{"tie_word_embeddings": "early", "init_std_down": 0.0, "learning_rate": 0.0129, "decay_shape": "sqrt", "doc_mask": true, "train_tokens": 140900000}
Each number is 50 + 12 x the weight over its row's rms, rounded and kept within 0 to 99. Layers, rows and columns count from 0. The size before them is the row's rms in percent of the matrix's.

# layer 2 attention query, 128x128, rms 0.159, rows 0-99, columns 96-127
120:57 59 38 30 38 43 50 73 35 55 52 57 45 64 56 44 62 26 51 33 66 62 37 53 47 43 39 38 62 52 69 57
124:42 67 50 39 43 65 65 42 29 37 64 51 33 40 35 57 44 43 61 63 65 45 75 56 67 43 34 51 58 50 65 39
135:39 63 58 63 40 64 62 41 65 42 36 51 39 43 62 40 44 28 29 55 50 60 62 64 47 52 67 67 51 47 44 49
123:48 43 55 59 33 54 31 67 54 55 30 47 40 59 39 56 43 60 49 48 48 62 48 44 49 45 49 54 59 72 49 72
124:46 39 39 46 50 54 40 34 56 45 40 38 53 57 47 80 54 47 49 35 62 43 58 83 48 39 50 45 53 63 65 66
116:51 31 48 54 61 56 57 58 46 48 52 54 61 41 48 75 54 39 42 38 57 51 37 52 54 52 49 43 48 65 44 54
113:82 53 57 49 52 31 46 23 48 48 50 42 27 35 57 67 42 39 44 56 88 40 60 44 42 58 53 37 41 55 55 40
119:50 48 30 24 48 44 59 32 59 45 45 53 45 42 46 44 53 33 57 34 60 58 25 60 53 53 39 34 48 38 54 41
112:40 66 43 60 44 37 48 57 52 44 45 43 38 63 55 43 50 30 43 62 48 54 48 74 40 66 42 46 36 51 66 41
110:44 52 68 50 46 48 65 46 69 66 54 54 55 49 37 47 47 59 46 59 42 50 10 54 48 39 46 60 44 54 40 56
110:28 47 62 48 67 40 62 46 51 53 42 49 53 72 71 58 51 57 35 57 37 56 38 30 51 65 41 45 38 39 63 35
120:27 42 62 68 61 80 59 54 39 30 41 38 50 42 59 57 57 49 49 54 66 73 58 38 50 58 62 68 44 44 54 43
111:55 69 56 63 54 70 38 45 52 33 30 53 44 48 45 30 55 51 24 64 47 60 35 71 60 42 66 77 63 33 60 55
132:53 60 52 33 47 38 33 48 48 38 44 56 53 56 47 37 70 14 52 48 56 77 38 52 47 58 62 41 36 45 52 53
131:57 65 20 45 57 58 27 47 43 49 50 35 42 41 36 43 43 48 56 52 45 53 71 51 55 54 38 49 36 39 33 52
119:50 58 44 59 53 51 59 55 31 37 42 31 71 52 36 58 42 61 47 49 40 56 33 57 40 43 59 28 50 53 35 56
113:64 27 40 70 61 49 62 45 60 26 39 65 49 54 68 58 52 66 44 42 61 60 50 31 48 41 48 27 48 45 50 38
122:51 49 59 57 34 47 58 42 34 43 59 57 47 52 33 43 50 67 58 76 64 45 36 58 40 47 26 51 28 45 54 68
117:48 60 57 50 41 34 39 23 62 42 62 41 59 56 49 54 42 65 64 35 39 72 29 40 57 45 48 30 49 28 32 62
091:35 56 45 60 55 33 57 58 51 61 59 48 45 48 58 58 57 56 53 48 27 54 46 69 42 56 53 51 31 65 39 33
117:62 41 37 46 52 57 33 33 59 57 51 42 32 64 58 80 51 42 64 54 46 58 43 57 77 63 45 35 19 51 58 54
134:54 61 46 38 50 42 36 59 59 54 72 52 66 38 41 67 56 41 47 40 63 58 54 43 46 40 87 32 38 66 40 52
113:54 51 21 47 82 41 82 36 52 54 45 32 62 55 45 35 40 59 36 38 52 54 40 48 71 43 56 56 53 44 39 46
114:43 65 50 38 43 56 45 62 65 47 34 40 55 62 55 57 41 43 40 53 63 47 50 49 47 43 37 51 35 52 49 72
109:32 51 43 56 33 34 47 48 47 40 52 46 48 45 68 74 43 52 40 46 61 31 33 45 60 56 32 41 49 46 63 36
120:50 47 37 30 63 57 41 55 54 56 32 53 52 57 39 28 44 61 59 37 54 37 57 47 54 39 62 59 64 39 56 44
109:66 47 42 43 55 47 50 85 46 54 41 49 60 55 51 30 53 72 58 29 52 74 56 66 49 48 55 51 55 71 38 61
114:39 45 52 53 43 25 71 63 60 44 49 49 43 63 50 32 50 49 56 63 53 56 39 59 60 62 53 43 24 27 37 53
128:64 58 38 51 53 62 50 56 53 87 33 25 75 53 40 63 53 61 29 44 35 38 41 44 36 51 56 63 51 66 63 57
124:55 39 50 56 53 51 64 76 52 35 75 49 50 56 64 51 54 55 54 57 44 67 52 58 57 55 59 59 42 52 37 23
113:47 53 45 33 33 26 28 55 36 75 37 58 26 65 45 45 33 77 51 53 51 43 47 39 56 48 64 56 44 49 63 54
103:65 50 54 35 40 30 42 81 71 70 55 58 61 51 62 37 45 60 61 43 21 61 50 45 50 51 55 43 42 47 37 45
117:51 58 57 66 54 34 32 70 46 74 53 62 44 43 54 45 36 73 58 66 66 40 69 39 63 46 57 60 46 45 56 51
114:37 51 71 57 51 58 50 66 46 50 72 47 61 35 65 59 69 53 40 55 59 42 41 53 53 41 72 50 67 52 60 58
127:70 65 35 40 66 52 52 36 56 76 26 28 58 33 39 60 46 48 57 39 35 50 32 62 50 58 53 40 56 45 53 53
114:36 53 45 29 53 64 43 52 60 31 21 47 40 69 63 47 46 42 54 58 67 52 42 37 58 71 40 40 44 46 45 67
122:35 59 61 44 49 58 52 21 23 42 41 50 67 40 42 66 57 57 54 77 67 57 48 50 71 53 56 69 68 66 62 54
101:41 27 45 59 47 41 56 53 65 52 53 60 58 56 46 40 35 40 70 54 48 70 41 51 61 36 66 46 43 49 47 54
125:54 55 45 41 31 42 43 50 55 65 67 45 59 51 56 39 61 53 59 38 31 49 60 48 56 56 65 64 60 55 24 51
141:50 55 41 47 44 52 35 56 51 62 45 40 61 56 67 37 53 47 63 40 52 72 67 71 18 65 49 50 43 42 45 47
133:43 45 80 38 57 40 64 61 57 48 54 65 78 38 45 46 39 56 47 52 59 67 14 54 70 31 57 36 40 54 37 47
117:68 53 58 68 79 56 72 48 44 24 57 51 44 48 56 24 56 29 70 67 46 51 51 43 42 67 41 35 61 56 54 22
115:57 49 42 62 28 62 50 64 53 59 32 45 50 52 39 46 53 56 84 52 44 31 43 69 59 64 43 41 57 73 49 51
122:39 47 58 47 40 50 52 42 32 54 68 47 69 64 56 38 53 83 45 43 43 62 54 56 43 52 54 61 71 46 60 57
116:32 57 51 51 49 64 54 36 54 38 69 46 33 61 65 50 50 40 53 61 69 33 36 43 65 48 42 45 41 62 49 58
118:34 41 52 47 43 47 43 66 53 69 63 46 23 42 57 38 36 67 52 61 39 58 73 64 55 27 50 72 22 44 54 51
126:29 29 41 34 62 45 53 29 72 48 55 57 61 35 39 54 58 54 61 45 63 51 53 79 66 67 50 40 38 70 48 42
132:28 44 42 60 44 58 32 50 47 43 43 67 50 57 36 57 64 45 27 47 66 43 47 44 60 44 39 50 53 59 57 64
120:45 38 50 54 65 53 51 29 64 52 65 48 56 40 56 70 59 75 59 64 63 62 57 61 63 41 47 57 66 45 61 27
125:45 41 58 55 47 39 47 42 48 28 63 64 42 19 58 39 35 62 49 35 43 44 50 50 68 74 28 49 49 56 68 43
112:60 71 51 52 51 29 35 56 68 43 55 59 37 78 73 40 61 67 35 52 47 35 65 57 57 58 36 41 58 75 46 57
108:56 65 54 50 38 50 60 36 58 56 72 44 62 55 31 37 43 35 55 31 48 38 54 57 56 39 63 67 38 62 55 23
127:56 36 58 45 78 62 64 50 48 48 69 55 73 52 27 45 55 61 53 60 34 66 24 34 61 28 75 32 61 55 45 38
121:46 64 47 38 60 32 87 60 54 49 48 53 68 53 58 45 48 61 61 39 35 51 56 76 38 58 54 66 62 56 36 50
113:53 59 36 54 38 46 56 67 41 36 43 50 60 60 55 70 57 41 46 71 50 48 41 66 66 60 39 47 45 68 55 46
114:55 56 35 65 57 36 47 34 74 38 40 48 54 43 49 51 50 37 36 23 55 51 49 46 34 59 54 32 31 54 42 47
114:65 61 52 37 51 36 47 67 47 44 40 75 55 54 49 26 61 47 57 47 58 75 58 73 44 48 61 39 42 53 66 31
117:58 56 40 57 50 35 31 67 39 74 55 53 55 28 23 58 62 58 42 22 44 56 66 40 48 33 56 53 56 36 56 52
129:48 50 51 48 57 75 68 36 35 39 72 35 48 39 34 47 57 52 59 61 48 35 57 51 59 44 59 47 54 76 31 48
124:68 55 48 37 60 57 64 69 56 39 55 49 59 57 57 27 33 54 55 37 77 57 52 75 46 59 64 40 43 17 29 51
103:43 55 52 39 39 48 40 75 54 31 54 38 26 61 64 56 43 45 44 59 55 49 52 45 54 47 45 60 39 66 59 14
120:63 30 45 67 47 46 58 66 31 48 41 43 33 36 54 38 49 56 60 45 39 39 25 33 18 40 34 60 33 35 46 48
133:40 49 60 66 37 69 50 61 27 57 42 47 47 67 72 62 72 65 65 61 56 57 61 43 38 68 36 76 37 40 71 38
123:76 62 43 40 31 50 31 46 43 70 71 65 62 41 39 48 53 52 43 24 54 47 67 68 47 52 61 30 49 78 60 70
080:63 44 55 53 55 31 64 42 54 27 51 59 47 50 59 69 54 58 41 47 82 31 52 40 50 20 47 43 45 50 54 45
064:67 46 62 50 28 40 43 59 52 65 43 30 59 51 57 52 58 46 51 54 62 48 17 38 61 31 78 23 37 47 43 60
067:62 44 37 52 82 49 55 56 57 42 58 67 40 29 48 66 53 36 45 54 34 47 26 41 58 29 50 46 46 49 35 47
059:50 65 58 45 52 70 54 44 24 46 41 42 60 65 50 50 51 55 43 60 33 41 22 57 39 71 50 55 66 51 65 47
067:44 49 53 54 59 58 56 28 75 46 50 64 43 45 64 73 61 50 51 83 61 41 53 38 65 48 49 26 27 53 38 49
120:62 28 53 40 71 56 64 54 66 46 64 80 54 33 39 71 29 62 47 43 42 40 26 52 46 37 51 46 47 50 47 48
059:43 32 45 47 62 44 49 61 47 61 53 56 56 51 32 35 44 58 41 38 23 55 63 59 31 59 55 66 53 56 80 65
083:71 45 48 59 65 36 60 49 66 50 52 56 70 36 37 64 43 55 40 58 50 37 16 65 52 36 45 37 49 55 35 53
042:40 51 38 56 74 27 48 69 36 48 47 48 70 42 58 51 61 45 64 67 60 53 30 61 36 60 25 51 51 56 44 36
070:33 46 54 44 23 59 56 42 39 40 38 36 38 60 53 44 68 31 38 49 53 74 36 59 72 67 56 47 60 48 60 43
060:40 72 51 56 45 64 28 62 40 41 49 58 51 56 69 71 40 43 64 67 47 50 72 33 43 36 43 63 48 39 51 44
066:56 53 27 31 64 57 48 39 71 45 47 57 46 24 65 78 47 44 72 54 46 40 54 36 55 50 58 53 44 65 26 31
054:52 64 52 45 44 69 36 48 30 40 58 45 41 50 58 42 49 55 58 44 58 57 54 48 49 26 52 57 36 33 54 49
054:52 61 65 62 16 37 50 59 48 59 39 40 65 68 51 26 77 57 37 32 70 81 52 57 44 48 58 49 52 56 53 62
107:63 71 52 43 27 47 39 28 56 37 50 41 58 53 61 52 63 31 43 52 63 46 43 44 72 34 72 29 33 57 31 59
061:49 32 61 56 60 49 60 45 46 49 44 53 60 38 49 38 48 55 19 36 50 56 34 61 43 31 56 30 31 53 38 73
056:41 63 29 56 61 61 42 50 25 46 57 19 48 50 59 54 63 38 56 46 57 48 73 49 40 71 30 58 47 49 38 32
055:46 43 39 45 60 54 49 59 49 48 55 59 48 58 49 41 46 56 61 66 60 42 65 44 12 65 34 66 71 52 64 49
091:34 61 45 58 43 56 34 59 33 53 47 37 50 70 53 37 56 50 53 67 65 61 75 52 36 65 32 60 58 41 55 50
054:52 49 44 49 50 48 35 45 68 33 43 40 26 51 61 61 43 41 74 38 32 42 65 53 68 60 59 54 60 46 40 33
106:45 74 53 56 25 46 38 38 38 46 36 27 61 65 50 26 65 26 31 49 56 60 64 59 64 57 68 45 58 44 41 61
067:49 21 36 37 66 51 67 56 62 47 58 68 47 32 48 72 45 45 65 41 35 31 36 53 48 44 50 40 48 39 41 40
054:46 47 35 64 48 47 45 47 45 74 57 56 33 47 33 38 26 63 53 50 27 68 58 45 35 71 70 40 36 42 60 47
074:38 42 38 54 62 61 51 61 36 61 58 45 54 55 40 46 61 41 77 56 51 59 63 54 46 74 45 69 62 49 60 43
095:74 40 55 44 59 45 57 50 67 43 48 63 62 30 51 71 50 57 56 41 50 39 31 61 52 33 55 28 44 55 36 42
117:62 31 71 40 64 54 59 50 75 58 59 71 58 23 51 68 34 65 40 50 49 48 22 49 49 27 52 40 47 48 47 49
070:72 52 55 48 63 52 56 39 61 56 41 58 54 49 57 60 54 39 36 56 49 38 71 36 66 26 42 42 50 53 26 48
058:65 54 47 35 36 33 63 44 65 45 39 53 62 56 67 54 44 64 37 52 52 55 41 48 64 32 70 32 56 55 47 51
119:40 70 49 51 42 54 33 51 29 59 44 28 49 72 48 27 65 38 52 49 51 49 76 54 40 76 45 66 64 47 61 59
051:38 57 49 42 70 63 48 49 41 68 50 46 35 57 39 33 50 34 55 64 51 61 60 42 37 48 44 62 63 46 47 26
084:61 52 42 45 66 40 69 48 74 46 61 67 56 20 59 78 50 48 41 56 52 41 33 59 40 35 48 49 54 57 36 35
058:55 69 51 28 50 53 45 28 59 55 50 50 47 51 74 60 63 30 56 37 57 38 42 45 49 48 62 45 47 33 28 46
084:29 48 35 62 42 63 35 60 45 63 52 36 59 67 24 40 54 38 60 38 61 49 65 85 38 72 41 68 52 48 69 59
071:60 31 63 47 53 49 67 53 69 58 55 68 54 37 33 54 33 63 39 43 35 43 26 64 47 31 58 37 49 54 57 57
106:50 40 55 44 68 48 64 49 74 50 59 78 51 40 52 69 33 62 53 58 36 46 33 46 36 34 50 35 40 47 32 42
058:45 33 35 40 50 62 59 70 65 63 61 64 57 29 43 58 41 40 72 35 44 49 51 40 41 33 40 34 60 56 45 31